config.yaml
head_dim: 64
hidden_act: "swiglu"
norm_eps: 1e-06
rope_theta: 98800.0
init_std_up: 0.0154
optimizer: "soap_variant"
learning_rate: 0.00385
beta1: 0.95
weight_decay: 0.22
lr_head: 0.00916
schedule: "wsd"
decay_shape: "linear"
Each number is 200 + 30 x the weight over its row's rms, rounded and kept within 0 to 999. Layers, rows and columns count from 0. The size before them is the row's rms in percent of the matrix's.

# v: layer 5 attention value, 320x320, rms 0.0597, rows 100-127, columns 80-119
# o: layer 5 attention output (transposed), 320x320, rms 0.0507, rows 100-127, columns 80-119
# q: layer 5 attention query, 320x320, rms 0.0862, rows 128-181, columns 80-119
# k: layer 5 attention key, 320x320, rms 0.089, rows 128-180, columns 80-119
v100,098,156,219,199,173,183,217,202,168,194,212,198,244,176,180,196,254,237,227,210,201,216,256,204,184,206,211,180,275,199,178,217,171,199,174,229,179,146,201,210,163
o100,099,273,199,208,237,232,245,163,239,230,204,216,212,295,196,200,155,198,225,201,152,245,131,227,200,142,177,210,188,214,173,189,184,167,203,233,223,223,202,284,221
v101,101,209,136,215,195,258,254,193,164,208,238,164,228,157,214,208,246,178,175,210,211,216,176,254,166,206,170,160,193,229,230,254,204,219,211,179,167,187,212,200,211
o101,094,222,224,167,239,157,170,176,232,227,195,200,166,250,215,169,178,246,267,127,160,198,311,156,185,234,231,215,217,214,142,239,179,201,176,181,206,210,206,257,174
v102,099,231,207,143,174,190,200,204,172,231,160,187,169,197,220,197,224,115,206,224,200,226,216,165,154,198,199,161,227,185,207,193,198,172,184,205,194,189,198,226,180
o102,097,181,173,208,173,202,164,166,244,177,194,195,199,193,215,173,152,197,220,232,206,198,180,246,180,126,158,234,191,210,191,226,236,166,245,145,184,205,223,162,242
v103,101,199,248,209,207,173,196,235,208,228,197,155,191,160,178,192,213,198,218,159,212,176,222,145,189,173,268,161,259,168,264,165,169,251,190,197,196,196,224,153,183
o103,100,200,165,188,175,199,184,178,212,192,202,205,155,271,245,161,149,211,202,239,196,203,225,251,222,198,187,205,204,251,228,279,251,175,170,174,202,176,160,177,248
v104,100,202,194,162,193,199,216,196,172,194,144,214,229,237,198,194,152,197,234,192,182,197,217,205,175,154,207,213,224,184,208,222,206,216,278,230,244,197,198,203,143
o104,102,229,177,199,178,191,164,201,168,208,229,203,191,231,160,170,193,179,237,204,253,212,200,225,237,153,189,237,193,246,257,165,183,237,195,164,216,213,193,186,197
v105,096,212,212,194,191,193,165,226,154,201,132,178,189,209,146,232,216,168,168,204,231,201,161,174,211,199,191,147,276,213,176,235,231,207,230,150,149,214,188,240,194
o105,094,195,232,189,195,170,204,188,175,164,186,172,179,194,217,198,171,198,237,211,246,172,224,164,224,106,188,237,152,216,192,170,140,226,181,187,292,262,191,171,217
v106,095,198,181,163,215,239,174,253,275,227,230,243,183,233,178,144,234,215,200,161,160,221,179,208,220,195,151,206,229,188,208,207,208,191,186,140,184,204,189,185,199
o106,095,207,179,182,202,220,230,194,194,199,168,183,177,141,237,257,224,210,212,184,184,212,224,207,220,204,227,202,179,212,186,208,129,180,164,220,208,192,206,247,257
v107,094,199,196,147,182,153,192,175,228,195,191,205,185,209,181,171,231,165,167,188,252,202,210,216,175,191,227,259,194,183,237,221,212,211,164,190,160,228,202,235,217
o107,093,203,191,227,253,214,129,207,164,200,157,176,192,207,177,219,221,185,226,259,192,226,239,174,206,201,191,179,216,221,225,190,135,147,217,202,224,244,242,173,168
v108,098,199,231,226,230,153,187,224,290,197,171,192,240,188,240,250,205,253,216,216,231,142,190,214,247,271,210,177,176,149,240,182,221,168,222,197,202,202,253,232,168
o108,097,202,174,182,194,187,238,226,188,235,233,240,172,194,212,159,178,201,161,190,203,195,215,182,166,171,237,200,202,248,236,224,174,181,184,216,174,199,171,150,202
v109,088,208,174,183,164,150,259,185,216,212,231,201,240,154,196,250,193,161,215,221,202,205,158,173,172,245,139,230,165,235,233,217,213,238,215,214,205,206,209,223,201
o109,090,219,198,184,263,280,198,143,183,232,226,224,159,205,191,200,145,201,216,183,244,175,201,208,207,212,207,201,203,190,139,189,137,143,158,241,226,197,172,198,143
v110,098,233,236,186,152,203,189,209,204,224,157,214,177,213,132,211,164,189,269,272,214,219,209,198,192,187,183,243,215,203,243,199,183,229,200,214,202,182,205,237,173
o110,100,188,235,186,206,218,172,207,173,199,173,210,237,143,218,192,222,247,195,192,219,139,145,225,200,144,188,168,185,207,160,217,223,185,198,237,209,211,215,134,230
v111,096,241,255,215,185,193,195,129,235,200,188,200,128,157,213,205,181,221,225,215,258,194,188,188,247,182,204,186,221,201,229,205,191,228,260,192,242,191,222,193,212
o111,098,160,205,222,154,177,226,276,215,202,240,252,212,216,222,255,193,202,181,178,178,191,178,211,146,220,251,203,177,179,203,248,255,188,183,187,194,217,209,178,216
v112,096,186,192,210,240,169,188,274,202,197,202,212,216,242,143,222,178,185,200,157,195,187,167,230,160,215,205,199,182,258,157,157,189,183,142,222,237,210,203,188,244
o112,097,243,156,231,248,162,229,154,146,215,207,151,208,195,206,212,189,199,195,173,216,219,226,211,234,161,209,163,242,172,221,251,251,216,196,196,187,174,182,184,177
v113,092,244,229,173,216,210,114,185,193,192,196,155,181,176,196,216,170,188,144,215,258,197,213,181,201,191,222,181,175,217,221,186,194,245,194,192,186,158,212,165,184
o113,093,190,180,226,185,195,212,259,188,228,266,192,179,261,200,190,267,209,202,211,139,219,194,170,184,177,143,248,170,241,178,222,175,153,175,205,196,192,161,262,255
v114,100,229,170,153,182,240,206,201,182,201,168,139,173,205,231,184,199,95,188,214,178,183,257,154,217,194,224,182,165,238,191,190,226,203,215,183,207,176,194,202,185
o114,100,196,231,192,203,122,204,187,213,212,188,216,205,193,169,203,214,233,188,224,157,163,143,206,166,172,219,204,203,209,257,227,174,237,197,226,158,216,210,193,154
v115,097,225,180,217,236,222,126,236,171,265,210,200,174,207,189,197,219,193,252,179,161,249,197,185,149,186,146,177,208,137,187,194,152,185,218,220,191,215,258,224,160
o115,097,190,221,180,209,155,184,169,256,187,241,175,170,191,167,191,195,198,155,176,205,240,214,184,230,161,192,187,180,209,201,210,164,228,224,176,260,217,160,147,151
v116,092,184,208,237,236,209,167,172,219,159,201,247,230,198,154,231,184,169,206,161,231,222,140,224,209,183,231,131,241,194,284,202,189,246,208,213,214,229,223,182,174
o116,097,180,169,201,171,166,229,156,120,206,205,180,194,156,199,251,143,262,227,229,200,161,201,206,144,228,173,210,193,239,155,221,226,173,173,231,226,204,145,224,199
v117,098,196,212,281,192,182,186,284,201,188,184,186,219,219,264,165,246,212,229,189,196,254,211,245,226,194,154,145,189,199,191,234,165,169,211,204,221,173,208,253,220
o117,098,182,163,143,163,174,169,212,204,179,200,198,185,169,247,145,209,195,203,224,142,193,192,194,197,170,265,221,208,236,264,199,232,184,180,260,177,220,218,86,185
v118,097,179,180,184,168,185,185,218,236,230,170,195,177,186,239,169,221,147,233,198,157,201,248,211,230,218,231,168,160,193,179,232,194,205,210,214,231,167,202,190,219
o118,094,214,138,230,211,217,184,207,156,201,207,199,180,237,201,197,202,243,219,260,236,205,215,182,214,162,196,217,213,158,159,239,180,160,201,166,188,250,214,215,228
v119,094,201,219,151,232,233,247,171,245,218,178,221,230,182,171,231,185,214,227,169,221,222,189,177,200,250,179,190,200,222,203,195,228,179,132,214,204,214,235,170,203
o119,092,229,206,186,193,205,219,162,181,203,179,196,178,194,242,252,159,172,200,183,180,222,162,189,210,213,172,170,175,204,223,257,218,215,256,193,202,247,168,196,176
v120,095,175,195,152,213,213,179,187,212,204,191,186,208,290,216,212,218,183,171,168,152,175,224,233,241,226,141,179,259,207,196,168,227,226,210,177,208,234,190,218,170
o120,093,207,177,230,228,168,172,194,267,231,174,218,229,152,208,240,233,172,256,210,265,190,187,173,207,201,238,229,205,232,165,185,215,178,236,242,186,224,241,197,171
v121,095,199,152,196,168,175,184,239,221,197,230,188,190,207,230,221,199,166,199,209,195,174,183,217,202,185,153,150,194,191,164,184,212,193,175,218,201,185,210,211,162
o121,092,209,195,186,146,247,208,185,255,227,157,156,173,181,240,181,246,214,231,196,220,195,221,134,272,173,224,226,194,223,167,202,200,201,192,219,171,212,193,204,227
v122,097,195,204,191,185,196,188,181,228,235,218,137,198,214,214,142,186,182,181,165,240,206,197,169,174,166,255,251,151,216,210,156,226,192,202,255,230,214,186,147,171
o122,102,158,189,171,188,190,204,190,219,183,241,181,189,197,204,178,203,158,188,212,202,228,188,202,171,216,212,183,164,195,214,280,167,186,205,202,195,157,215,236,221
v123,091,181,227,198,185,137,202,179,222,254,189,163,219,141,248,191,223,212,188,218,143,220,233,175,182,183,213,196,162,188,255,182,203,168,196,239,211,187,244,240,208
o123,091,215,206,149,215,203,159,220,204,197,192,184,183,202,201,213,157,155,192,165,227,236,193,178,225,204,211,197,144,172,159,178,238,181,143,174,173,128,167,118,225
v124,103,192,177,185,202,198,233,174,181,188,155,180,178,161,183,172,285,213,270,195,231,294,186,227,144,190,185,197,186,207,210,241,249,128,177,175,216,168,141,257,230
o124,105,242,235,240,250,179,205,173,187,257,215,230,222,248,211,243,166,203,201,188,218,209,178,181,218,150,180,213,187,206,168,198,142,256,163,190,182,225,220,140,200
v125,100,155,191,214,192,212,267,227,188,154,218,208,214,190,179,214,180,191,232,236,180,164,209,213,196,204,187,186,221,136,190,244,197,222,214,223,173,191,221,179,196
o125,098,288,240,175,186,211,166,174,135,278,162,176,212,229,188,170,235,225,192,149,221,204,142,223,173,207,173,214,185,248,207,154,201,200,170,228,237,159,213,269,203
v126,104,170,230,172,151,226,264,150,187,193,217,182,237,228,159,208,242,235,228,216,177,257,194,196,195,204,159,174,230,252,223,121,177,176,202,280,228,177,134,184,223
o126,106,240,227,239,214,206,188,164,222,162,186,196,186,175,239,205,141,232,199,166,191,209,151,207,227,166,196,199,178,184,174,220,171,189,183,201,191,194,209,254,189
v127,099,217,216,210,185,260,183,196,228,167,209,178,210,235,183,179,209,219,244,184,252,169,185,232,190,185,148,188,245,227,179,219,188,172,191,175,126,212,195,210,202
o127,097,217,209,170,146,176,202,204,147,195,154,251,249,243,264,237,201,185,204,231,151,221,207,216,200,102,233,176,174,207,193,173,210,163,178,186,202,166,226,134,240
q128,080,161,161,192,200,183,232,228,193,220,202,144,189,169,210,204,201,183,201,207,172,220,219,189,169,209,175,212,206,215,229,215,229,164,277,203,187,157,190,170,239
k128,087,227,173,228,191,241,256,181,201,166,183,217,195,206,223,230,187,211,234,185,187,240,167,208,172,191,215,239,224,200,220,202,180,215,251,218,249,202,234,198,140
q129,092,197,192,185,181,183,206,219,224,166,185,157,229,253,221,230,180,169,157,174,214,223,232,164,164,204,238,236,168,235,217,188,211,182,241,134,168,245,182,157,201
k129,086,196,225,232,197,214,202,211,222,196,196,174,227,169,184,215,206,184,159,181,168,147,238,147,239,184,183,212,198,150,209,258,211,166,233,227,161,180,115,180,250
q130,081,204,210,222,176,195,218,206,184,264,211,164,218,157,180,198,211,215,159,206,238,152,219,217,181,244,205,169,188,187,164,162,161,173,217,214,163,172,216,227,241
k130,088,164,203,209,193,206,205,156,188,182,174,218,182,177,222,198,236,193,254,239,220,255,193,172,203,181,133,203,127,202,197,243,201,227,130,210,195,175,253,205,214
q131,085,191,191,224,191,167,197,144,212,203,148,228,235,181,242,221,191,202,183,220,199,284,222,200,255,193,153,209,143,219,146,208,159,174,205,210,186,194,192,206,220
k131,088,214,195,121,163,219,157,199,220,186,167,182,206,185,204,230,229,233,207,194,238,100,255,224,201,213,197,186,187,150,169,221,226,205,137,167,203,219,211,211,244
q132,091,228,188,238,239,214,195,196,192,189,218,194,225,257,238,128,212,222,211,192,204,152,194,178,202,205,217,279,207,150,203,233,228,195,209,199,177,187,215,153,232
k132,081,238,226,170,209,204,223,250,225,233,102,221,179,194,198,149,205,148,215,124,211,180,174,196,161,149,236,131,197,179,159,213,194,208,215,200,218,199,164,184,220
q133,101,218,200,161,186,130,227,215,175,235,184,189,220,176,214,190,188,238,216,194,150,227,237,224,193,183,137,223,174,158,261,223,173,197,188,218,138,159,201,214,226
k133,088,182,196,141,192,158,196,194,235,215,193,224,204,238,169,163,174,154,241,208,199,77,256,220,183,249,211,135,205,190,164,205,155,126,192,195,188,161,189,155,248
q134,092,204,200,175,162,178,216,188,181,247,204,213,165,192,167,214,260,209,260,195,165,185,199,200,151,194,147,149,175,132,203,209,191,163,235,263,186,183,164,196,201
k134,099,207,241,238,192,177,221,194,205,258,218,271,218,196,258,233,253,261,199,205,170,231,232,149,173,168,169,190,184,223,213,243,192,173,180,184,262,204,194,172,220
q135,089,221,197,210,215,183,200,195,160,242,210,186,232,159,240,214,192,159,262,204,210,156,176,208,157,176,190,221,267,214,213,236,230,167,220,184,181,199,274,181,220
k135,091,210,222,216,203,182,219,225,181,216,187,244,228,218,225,227,179,210,262,173,219,219,176,190,239,137,207,203,221,196,192,198,190,190,174,155,178,173,178,252,172
q136,101,178,212,174,167,185,218,199,232,256,163,186,247,229,191,203,175,201,206,189,208,221,202,234,250,197,212,176,153,226,206,168,240,215,133,228,224,233,177,206,189
k136,098,211,249,208,154,185,240,168,176,210,241,140,202,183,177,215,167,201,203,219,229,189,203,195,170,251,213,244,179,194,239,165,180,174,214,210,217,226,219,222,233
q137,093,205,226,176,201,169,164,205,186,147,128,187,194,126,194,275,197,147,226,212,198,168,180,217,168,187,202,215,202,198,227,254,173,217,174,204,190,218,209,220,206
k137,091,201,223,209,175,229,172,176,218,207,190,203,205,229,142,271,121,198,167,171,220,184,218,213,194,207,206,120,165,188,237,259,182,221,187,180,199,209,231,222,260
q138,093,202,179,219,151,221,219,219,238,184,212,176,167,235,229,227,184,193,234,158,162,216,172,186,236,208,162,234,178,177,189,207,169,176,136,194,238,232,191,241,212
k138,098,174,200,196,205,173,245,173,190,198,223,211,213,167,193,196,158,276,229,169,169,217,237,207,164,238,217,249,151,157,215,201,222,204,226,262,186,181,239,237,217
q139,093,164,203,182,174,170,200,212,214,230,185,224,242,211,162,231,246,211,170,231,233,252,230,230,190,217,198,207,141,195,220,210,201,223,197,221,195,142,172,202,208
k139,099,193,172,224,174,215,214,230,174,124,184,253,181,170,143,146,203,210,187,196,249,237,220,200,233,168,235,194,173,226,231,185,208,197,150,183,228,198,202,182,234
q140,094,220,223,210,220,249,184,233,195,151,175,142,190,199,260,176,211,161,245,173,172,240,202,249,154,161,167,132,251,215,213,161,214,235,198,171,209,186,196,209,214
k140,090,191,176,209,188,217,175,205,184,137,206,176,188,217,218,121,209,191,193,147,202,175,234,177,232,140,192,233,214,175,189,184,190,250,212,211,145,197,221,181,173
q141,096,196,244,165,209,186,238,250,211,169,162,180,186,202,207,138,201,185,195,170,236,202,184,126,204,149,157,172,168,227,204,165,154,227,192,182,224,212,199,155,228
k141,103,212,198,245,242,197,180,203,227,180,225,168,217,164,207,205,211,156,224,196,180,228,234,191,192,142,239,217,205,211,207,251,162,170,204,165,221,206,195,176,243
q142,086,229,221,170,213,213,182,210,167,231,255,198,180,231,201,199,240,204,231,161,233,209,220,230,213,201,160,286,181,215,247,207,164,136,222,210,221,213,244,234,225
k142,096,207,228,237,167,203,179,176,165,214,209,193,195,197,222,203,216,197,144,237,221,192,198,157,203,159,134,271,197,181,209,174,210,220,151,270,173,194,228,227,205
q143,092,218,214,236,213,182,238,208,196,224,185,171,188,229,214,187,184,234,199,198,181,152,221,165,216,176,221,226,199,176,196,201,182,225,264,244,196,243,224,189,202
k143,091,205,201,247,184,241,194,201,202,180,222,167,222,214,159,164,168,185,179,217,203,169,199,214,248,230,183,220,217,246,252,171,161,170,207,238,197,189,174,288,217
q144,094,228,204,253,178,177,179,218,188,217,161,223,177,213,203,237,214,213,139,207,203,205,192,235,146,197,208,177,235,226,215,222,199,189,215,219,215,172,198,128,235
k144,094,123,189,212,161,163,189,183,196,176,171,220,198,226,227,198,199,206,210,200,198,202,193,195,211,189,180,230,271,224,239,203,183,186,165,186,190,192,194,207,262
q145,089,158,191,200,227,232,176,234,213,176,145,238,198,190,193,206,197,181,141,221,237,153,198,240,226,188,144,195,175,204,164,207,150,191,203,195,176,166,188,210,259
k145,090,172,182,196,212,198,209,183,208,196,195,193,152,178,152,217,211,221,190,237,161,221,234,162,229,224,160,177,191,212,252,148,179,238,192,211,181,211,143,219,163
q146,095,195,226,138,235,227,247,226,219,163,233,215,239,229,184,166,199,258,203,169,186,175,244,208,228,179,211,203,213,242,219,198,261,197,221,195,193,189,205,232,177
k146,093,160,195,215,234,212,180,165,190,199,201,233,240,163,211,214,235,220,215,210,182,189,154,199,259,223,212,214,170,223,155,175,160,177,172,211,149,230,167,218,208
q147,097,207,214,256,246,210,175,206,221,172,171,236,193,180,210,198,188,182,210,231,199,182,176,189,210,221,192,257,154,172,225,256,219,212,214,224,181,193,246,197,155
k147,098,181,264,237,196,184,205,192,222,193,186,201,219,249,142,249,206,188,147,165,169,234,191,226,209,212,261,196,126,213,145,185,199,173,169,229,214,210,218,166,203
q148,102,251,177,196,229,162,182,124,148,221,204,213,242,162,170,182,221,228,208,203,207,227,178,178,245,220,191,185,208,141,189,248,206,189,205,183,155,229,166,204,189
k148,096,188,248,216,190,198,199,132,208,217,257,132,201,231,221,221,169,247,221,183,217,143,168,249,169,198,174,190,125,170,157,206,234,162,212,190,202,209,230,179,199
q149,098,217,205,197,206,248,228,210,246,198,200,249,189,226,154,213,188,178,218,228,196,119,243,232,238,262,124,208,188,200,237,168,204,205,278,206,201,176,172,225,184
k149,095,155,247,191,194,264,144,182,215,212,210,222,168,277,212,208,227,158,224,212,185,237,224,187,187,210,185,218,211,210,203,210,237,186,170,118,186,219,210,219,214
q150,100,203,215,187,228,193,150,218,206,216,198,206,203,175,181,121,198,286,152,143,240,205,160,239,189,182,195,160,233,185,222,166,187,222,188,192,175,267,251,181,156
k150,091,259,207,167,152,162,197,149,221,284,186,183,272,220,200,231,169,247,222,186,155,181,181,244,146,178,212,195,248,211,222,145,191,251,182,184,159,246,200,217,250
q151,095,182,214,272,200,206,188,228,176,137,205,178,201,151,122,215,203,212,188,180,155,163,190,190,184,207,230,206,143,235,122,193,208,177,230,249,196,197,221,193,213
k151,092,195,200,205,187,206,259,218,159,210,200,184,208,204,163,192,203,162,221,184,234,142,224,191,160,188,199,209,250,200,168,233,221,205,178,194,165,220,222,160,141
q152,095,187,236,245,199,218,233,285,214,192,244,168,219,173,215,153,161,234,158,183,175,175,193,241,165,173,118,151,221,180,169,173,238,201,216,237,187,221,207,195,206
k152,091,131,232,169,200,155,193,129,197,180,178,187,259,175,177,164,203,195,214,185,170,210,211,171,151,195,225,203,145,192,190,209,228,152,217,175,182,177,190,196,161
q153,091,219,260,240,237,215,222,219,198,156,168,257,215,182,196,222,238,174,175,148,203,218,223,266,223,172,214,189,213,191,153,209,180,219,208,198,153,200,173,168,197
k153,097,107,220,221,187,258,184,207,195,155,158,204,196,242,195,186,231,260,175,108,155,197,190,262,161,161,231,141,211,211,189,197,206,153,200,151,188,161,222,244,224
q154,087,182,223,229,174,241,272,198,161,168,244,193,177,188,194,199,188,196,156,210,154,257,204,243,187,216,216,204,198,202,285,223,161,235,157,160,237,223,249,192,210
k154,087,158,213,215,208,229,210,211,202,198,212,201,210,148,236,222,167,163,180,152,184,193,190,216,198,221,153,219,211,196,225,141,191,233,184,167,200,178,188,171,221
q155,092,169,197,234,247,230,226,239,230,149,194,170,213,215,144,184,198,193,282,219,214,188,225,198,150,195,182,247,209,143,181,206,246,165,201,170,210,185,228,195,222
k155,095,200,153,195,160,176,206,230,193,238,196,201,210,163,184,177,153,140,216,227,146,203,199,275,150,200,182,179,213,203,208,248,182,221,183,227,205,188,189,179,169
q156,095,218,192,222,214,242,177,221,152,250,196,213,218,172,223,213,179,234,212,184,172,171,215,226,229,248,206,220,182,181,173,183,211,200,239,171,207,221,161,125,195
k156,093,174,271,165,220,213,198,229,184,185,189,209,207,184,200,184,190,185,203,192,163,212,187,142,170,187,237,205,189,221,210,150,171,190,245,191,160,163,205,192,211
q157,093,225,200,201,221,212,234,181,199,235,218,246,272,203,218,220,178,240,213,230,205,217,190,199,203,228,204,176,194,255,232,122,198,223,210,178,243,188,223,217,220
k157,092,170,144,161,180,262,179,205,186,206,256,186,246,234,273,211,217,225,207,234,159,192,158,232,195,216,203,224,233,185,194,196,169,173,156,168,243,236,196,211,202
q158,097,155,249,201,203,200,206,242,184,171,228,227,205,196,198,224,220,136,201,192,222,163,196,143,211,208,176,215,259,201,197,153,220,221,167,224,198,180,218,150,168
k158,093,246,187,179,196,229,176,204,193,222,152,229,229,184,167,231,229,190,176,276,145,186,234,216,181,150,209,216,181,208,147,223,209,228,232,218,181,140,144,209,198
q159,094,175,177,240,174,191,278,175,182,215,180,220,138,232,213,177,213,197,214,205,204,205,236,193,164,193,153,177,191,182,191,195,163,221,197,200,251,178,228,238,185
k159,094,207,186,229,218,188,221,182,200,207,161,210,189,198,253,196,153,142,210,219,222,225,220,221,173,208,231,182,172,229,203,166,163,184,167,175,234,237,214,198,250
q160,098,191,193,196,178,147,244,195,214,185,251,234,234,201,193,221,196,211,180,220,210,182,210,198,218,200,166,155,232,246,181,216,160,195,140,232,181,203,215,195,206
k160,075,179,213,163,192,243,175,167,156,211,164,190,207,179,202,219,234,250,260,170,222,220,185,166,220,199,132,187,262,212,150,231,215,168,181,203,246,229,197,220,167
q161,092,249,188,180,196,169,186,207,190,179,128,217,191,166,218,258,228,240,223,228,234,231,170,204,192,210,171,193,205,191,219,165,210,256,220,169,200,255,181,204,179
k161,086,187,186,248,205,202,127,258,240,168,179,203,197,200,189,181,189,189,208,203,225,221,208,213,230,164,187,278,177,194,151,230,206,189,264,204,165,194,235,187,199
q162,084,208,214,237,174,203,190,204,228,145,206,212,213,195,216,225,153,157,186,222,192,193,180,237,228,186,181,203,219,210,175,215,185,184,202,192,158,223,212,169,174
k162,097,212,190,195,216,219,182,222,238,259,189,186,198,196,236,229,249,196,194,211,200,140,234,200,199,193,189,170,181,210,143,213,240,172,153,177,228,217,145,187,210
q163,098,221,167,187,215,201,234,166,217,165,260,198,216,159,202,209,201,155,158,218,158,218,189,241,192,231,197,215,211,242,192,251,186,156,209,196,177,204,153,231,122
k163,091,131,221,238,219,141,184,213,197,177,188,209,250,173,236,136,200,218,159,182,216,253,220,176,252,204,223,222,193,164,175,181,198,212,166,131,165,215,229,125,206
q164,087,208,163,212,199,178,227,179,181,175,204,190,160,170,214,222,178,196,162,279,203,247,216,226,235,177,172,235,206,146,243,211,155,229,199,224,218,197,194,217,216
k164,090,159,219,263,216,183,174,244,211,181,213,255,185,206,206,186,210,199,183,184,231,172,181,226,227,191,199,232,229,189,237,196,216,175,243,211,205,235,205,189,189
q165,101,218,180,205,190,242,179,163,198,190,206,224,205,185,190,233,192,217,167,190,231,216,220,204,180,137,170,202,150,179,194,194,184,219,233,171,222,197,152,214,168
k165,102,205,264,159,223,190,205,195,247,192,224,195,201,165,163,223,181,169,244,187,176,139,213,195,132,175,182,197,253,184,204,276,218,156,237,184,217,167,183,210,175
q166,093,190,223,150,278,225,195,191,189,160,263,213,231,143,176,232,199,203,133,200,202,229,221,168,279,240,171,201,260,222,178,194,197,200,244,274,168,174,198,260,197
k166,087,203,231,196,166,180,233,155,217,197,270,143,242,213,203,191,238,224,214,208,199,212,165,162,189,201,152,214,151,181,178,193,214,219,232,142,183,200,143,199,199
q167,096,167,171,184,129,230,248,211,197,215,226,169,184,149,187,219,237,189,222,211,231,194,195,206,204,222,189,149,212,280,173,221,156,138,163,180,237,197,215,147,167
k167,107,184,232,200,221,229,254,227,185,169,197,227,205,196,213,202,201,215,194,222,258,200,164,176,164,250,198,226,219,160,220,182,242,187,179,213,186,198,204,191,271
q168,092,140,266,167,158,133,184,205,221,115,195,204,190,150,243,195,263,194,141,216,254,261,228,178,167,185,215,207,190,245,237,166,192,224,224,178,237,205,195,144,163
k168,100,175,220,174,179,182,226,175,183,229,199,253,206,181,241,246,207,208,173,211,204,257,186,172,172,234,193,234,241,222,214,224,182,217,151,220,200,159,237,175,149
q169,103,188,178,204,223,215,246,181,236,145,196,200,220,135,145,195,210,146,191,224,221,168,230,191,227,268,200,198,213,237,194,230,202,233,207,235,187,184,176,218,226
k169,098,249,222,249,146,209,192,232,194,192,227,221,178,214,210,229,184,150,244,203,157,221,185,190,185,203,144,190,216,179,217,188,159,212,219,257,174,229,259,275,216
q170,106,186,169,215,160,214,210,234,199,157,181,193,252,213,224,173,251,178,172,238,193,227,204,188,188,194,208,223,232,197,233,214,224,209,168,174,174,206,226,172,229
k170,090,144,141,189,194,152,135,210,203,203,166,163,172,202,188,201,283,164,126,181,207,204,225,221,243,218,179,217,205,226,165,197,227,197,204,199,208,184,160,224,230
q171,088,163,153,214,199,208,257,201,187,152,221,178,186,200,220,207,134,214,171,199,214,206,216,202,216,166,279,154,193,173,208,237,207,220,209,182,203,192,177,167,222
k171,099,219,268,235,190,188,236,202,175,114,218,159,178,243,179,200,189,171,234,219,197,243,176,185,220,166,185,249,175,218,228,219,197,206,259,185,187,226,233,224,175
q172,095,197,160,231,217,210,214,185,213,226,226,221,209,211,122,208,178,220,240,216,186,222,163,233,204,148,147,222,138,216,194,209,253,219,192,155,174,185,180,228,148
k172,095,180,208,213,204,176,219,197,215,210,228,192,166,254,206,176,170,212,232,213,204,160,189,199,273,192,179,176,182,157,209,149,266,213,170,223,204,238,261,162,213
q173,097,224,193,189,202,222,191,131,263,192,144,203,161,200,184,231,172,193,171,189,186,230,219,181,147,166,177,179,160,198,211,223,118,165,178,219,209,159,143,253,206
k173,090,207,152,220,270,167,222,236,248,190,205,181,178,266,231,162,196,213,208,186,182,198,194,183,145,182,190,246,164,232,202,213,224,190,192,228,230,210,245,217,183
q174,100,251,115,194,181,178,242,223,163,183,180,244,170,241,160,207,174,165,192,221,261,200,177,197,195,214,167,235,151,224,220,178,134,239,191,164,231,213,271,183,201
k174,098,186,155,212,207,202,158,178,192,217,194,225,159,194,164,211,206,223,190,199,210,276,197,238,170,204,204,152,156,170,202,201,211,162,141,152,223,162,123,244,223
q175,097,212,205,157,210,204,190,219,193,203,167,189,153,220,183,205,197,167,201,208,158,193,214,204,218,232,174,202,208,199,152,185,220,186,212,212,207,200,212,219,152
k175,098,195,198,179,231,219,193,182,144,246,254,233,220,234,228,134,125,212,213,212,213,194,175,221,195,223,203,243,214,256,235,238,218,213,243,157,174,202,215,208,166
q176,101,166,177,228,200,220,163,202,196,146,176,236,249,232,224,206,217,221,216,216,222,206,199,193,210,175,174,231,185,170,203,183,189,186,191,176,190,241,222,221,240
k176,099,222,165,263,181,204,161,212,159,171,170,213,186,215,244,180,217,203,248,164,164,170,173,267,210,193,191,216,165,207,198,151,227,193,224,219,192,184,189,188,193
q177,097,222,237,226,201,166,216,170,229,198,211,220,202,181,239,234,204,182,219,176,127,238,252,227,182,207,233,211,193,221,259,204,188,240,159,263,205,175,229,222,220
k177,092,196,218,211,215,202,233,214,175,176,225,159,199,200,252,184,201,249,219,195,165,175,238,188,177,161,208,219,183,200,245,200,152,208,163,262,198,142,194,215,222
q178,097,182,178,224,249,238,220,210,199,191,213,201,268,165,151,199,221,182,161,194,190,235,190,163,175,223,220,163,213,234,170,165,202,197,222,144,128,184,122,214,288
k178,099,203,186,245,206,191,218,256,203,249,201,223,180,204,140,155,194,206,279,183,201,206,190,220,247,191,166,234,197,197,153,199,202,180,223,189,132,157,222,208,177
q179,096,172,200,147,214,187,163,281,249,163,217,220,178,250,204,232,230,215,177,211,185,166,222,197,218,191,213,207,253,192,210,202,182,236,206,266,197,235,208,199,203
k179,095,211,179,251,174,202,166,229,233,191,202,201,221,196,217,203,151,196,249,217,174,247,236,266,196,111,222,167,209,246,190,218,173,195,207,225,168,168,197,227,187
q180,093,125,235,243,130,203,169,227,169,177,213,166,195,172,196,223,150,208,158,238,254,186,249,137,152,231,222,208,201,172,173,219,266,206,180,232,201,192,215,182,245
k180,092,222,148,164,170,216,214,241,277,197,212,224,258,222,186,251,186,199,188,178,199,229,189,239,225,244,173,190,260,161,197,277,229,193,194,222,173,177,208,178,230
q181,099,270,222,172,152,179,213,225,191,184,163,190,169,159,188,162,261,143,228,208,154,154,254,188,173,162,134,124,207,194,269,207,227,197,225,180,165,193,217,177,217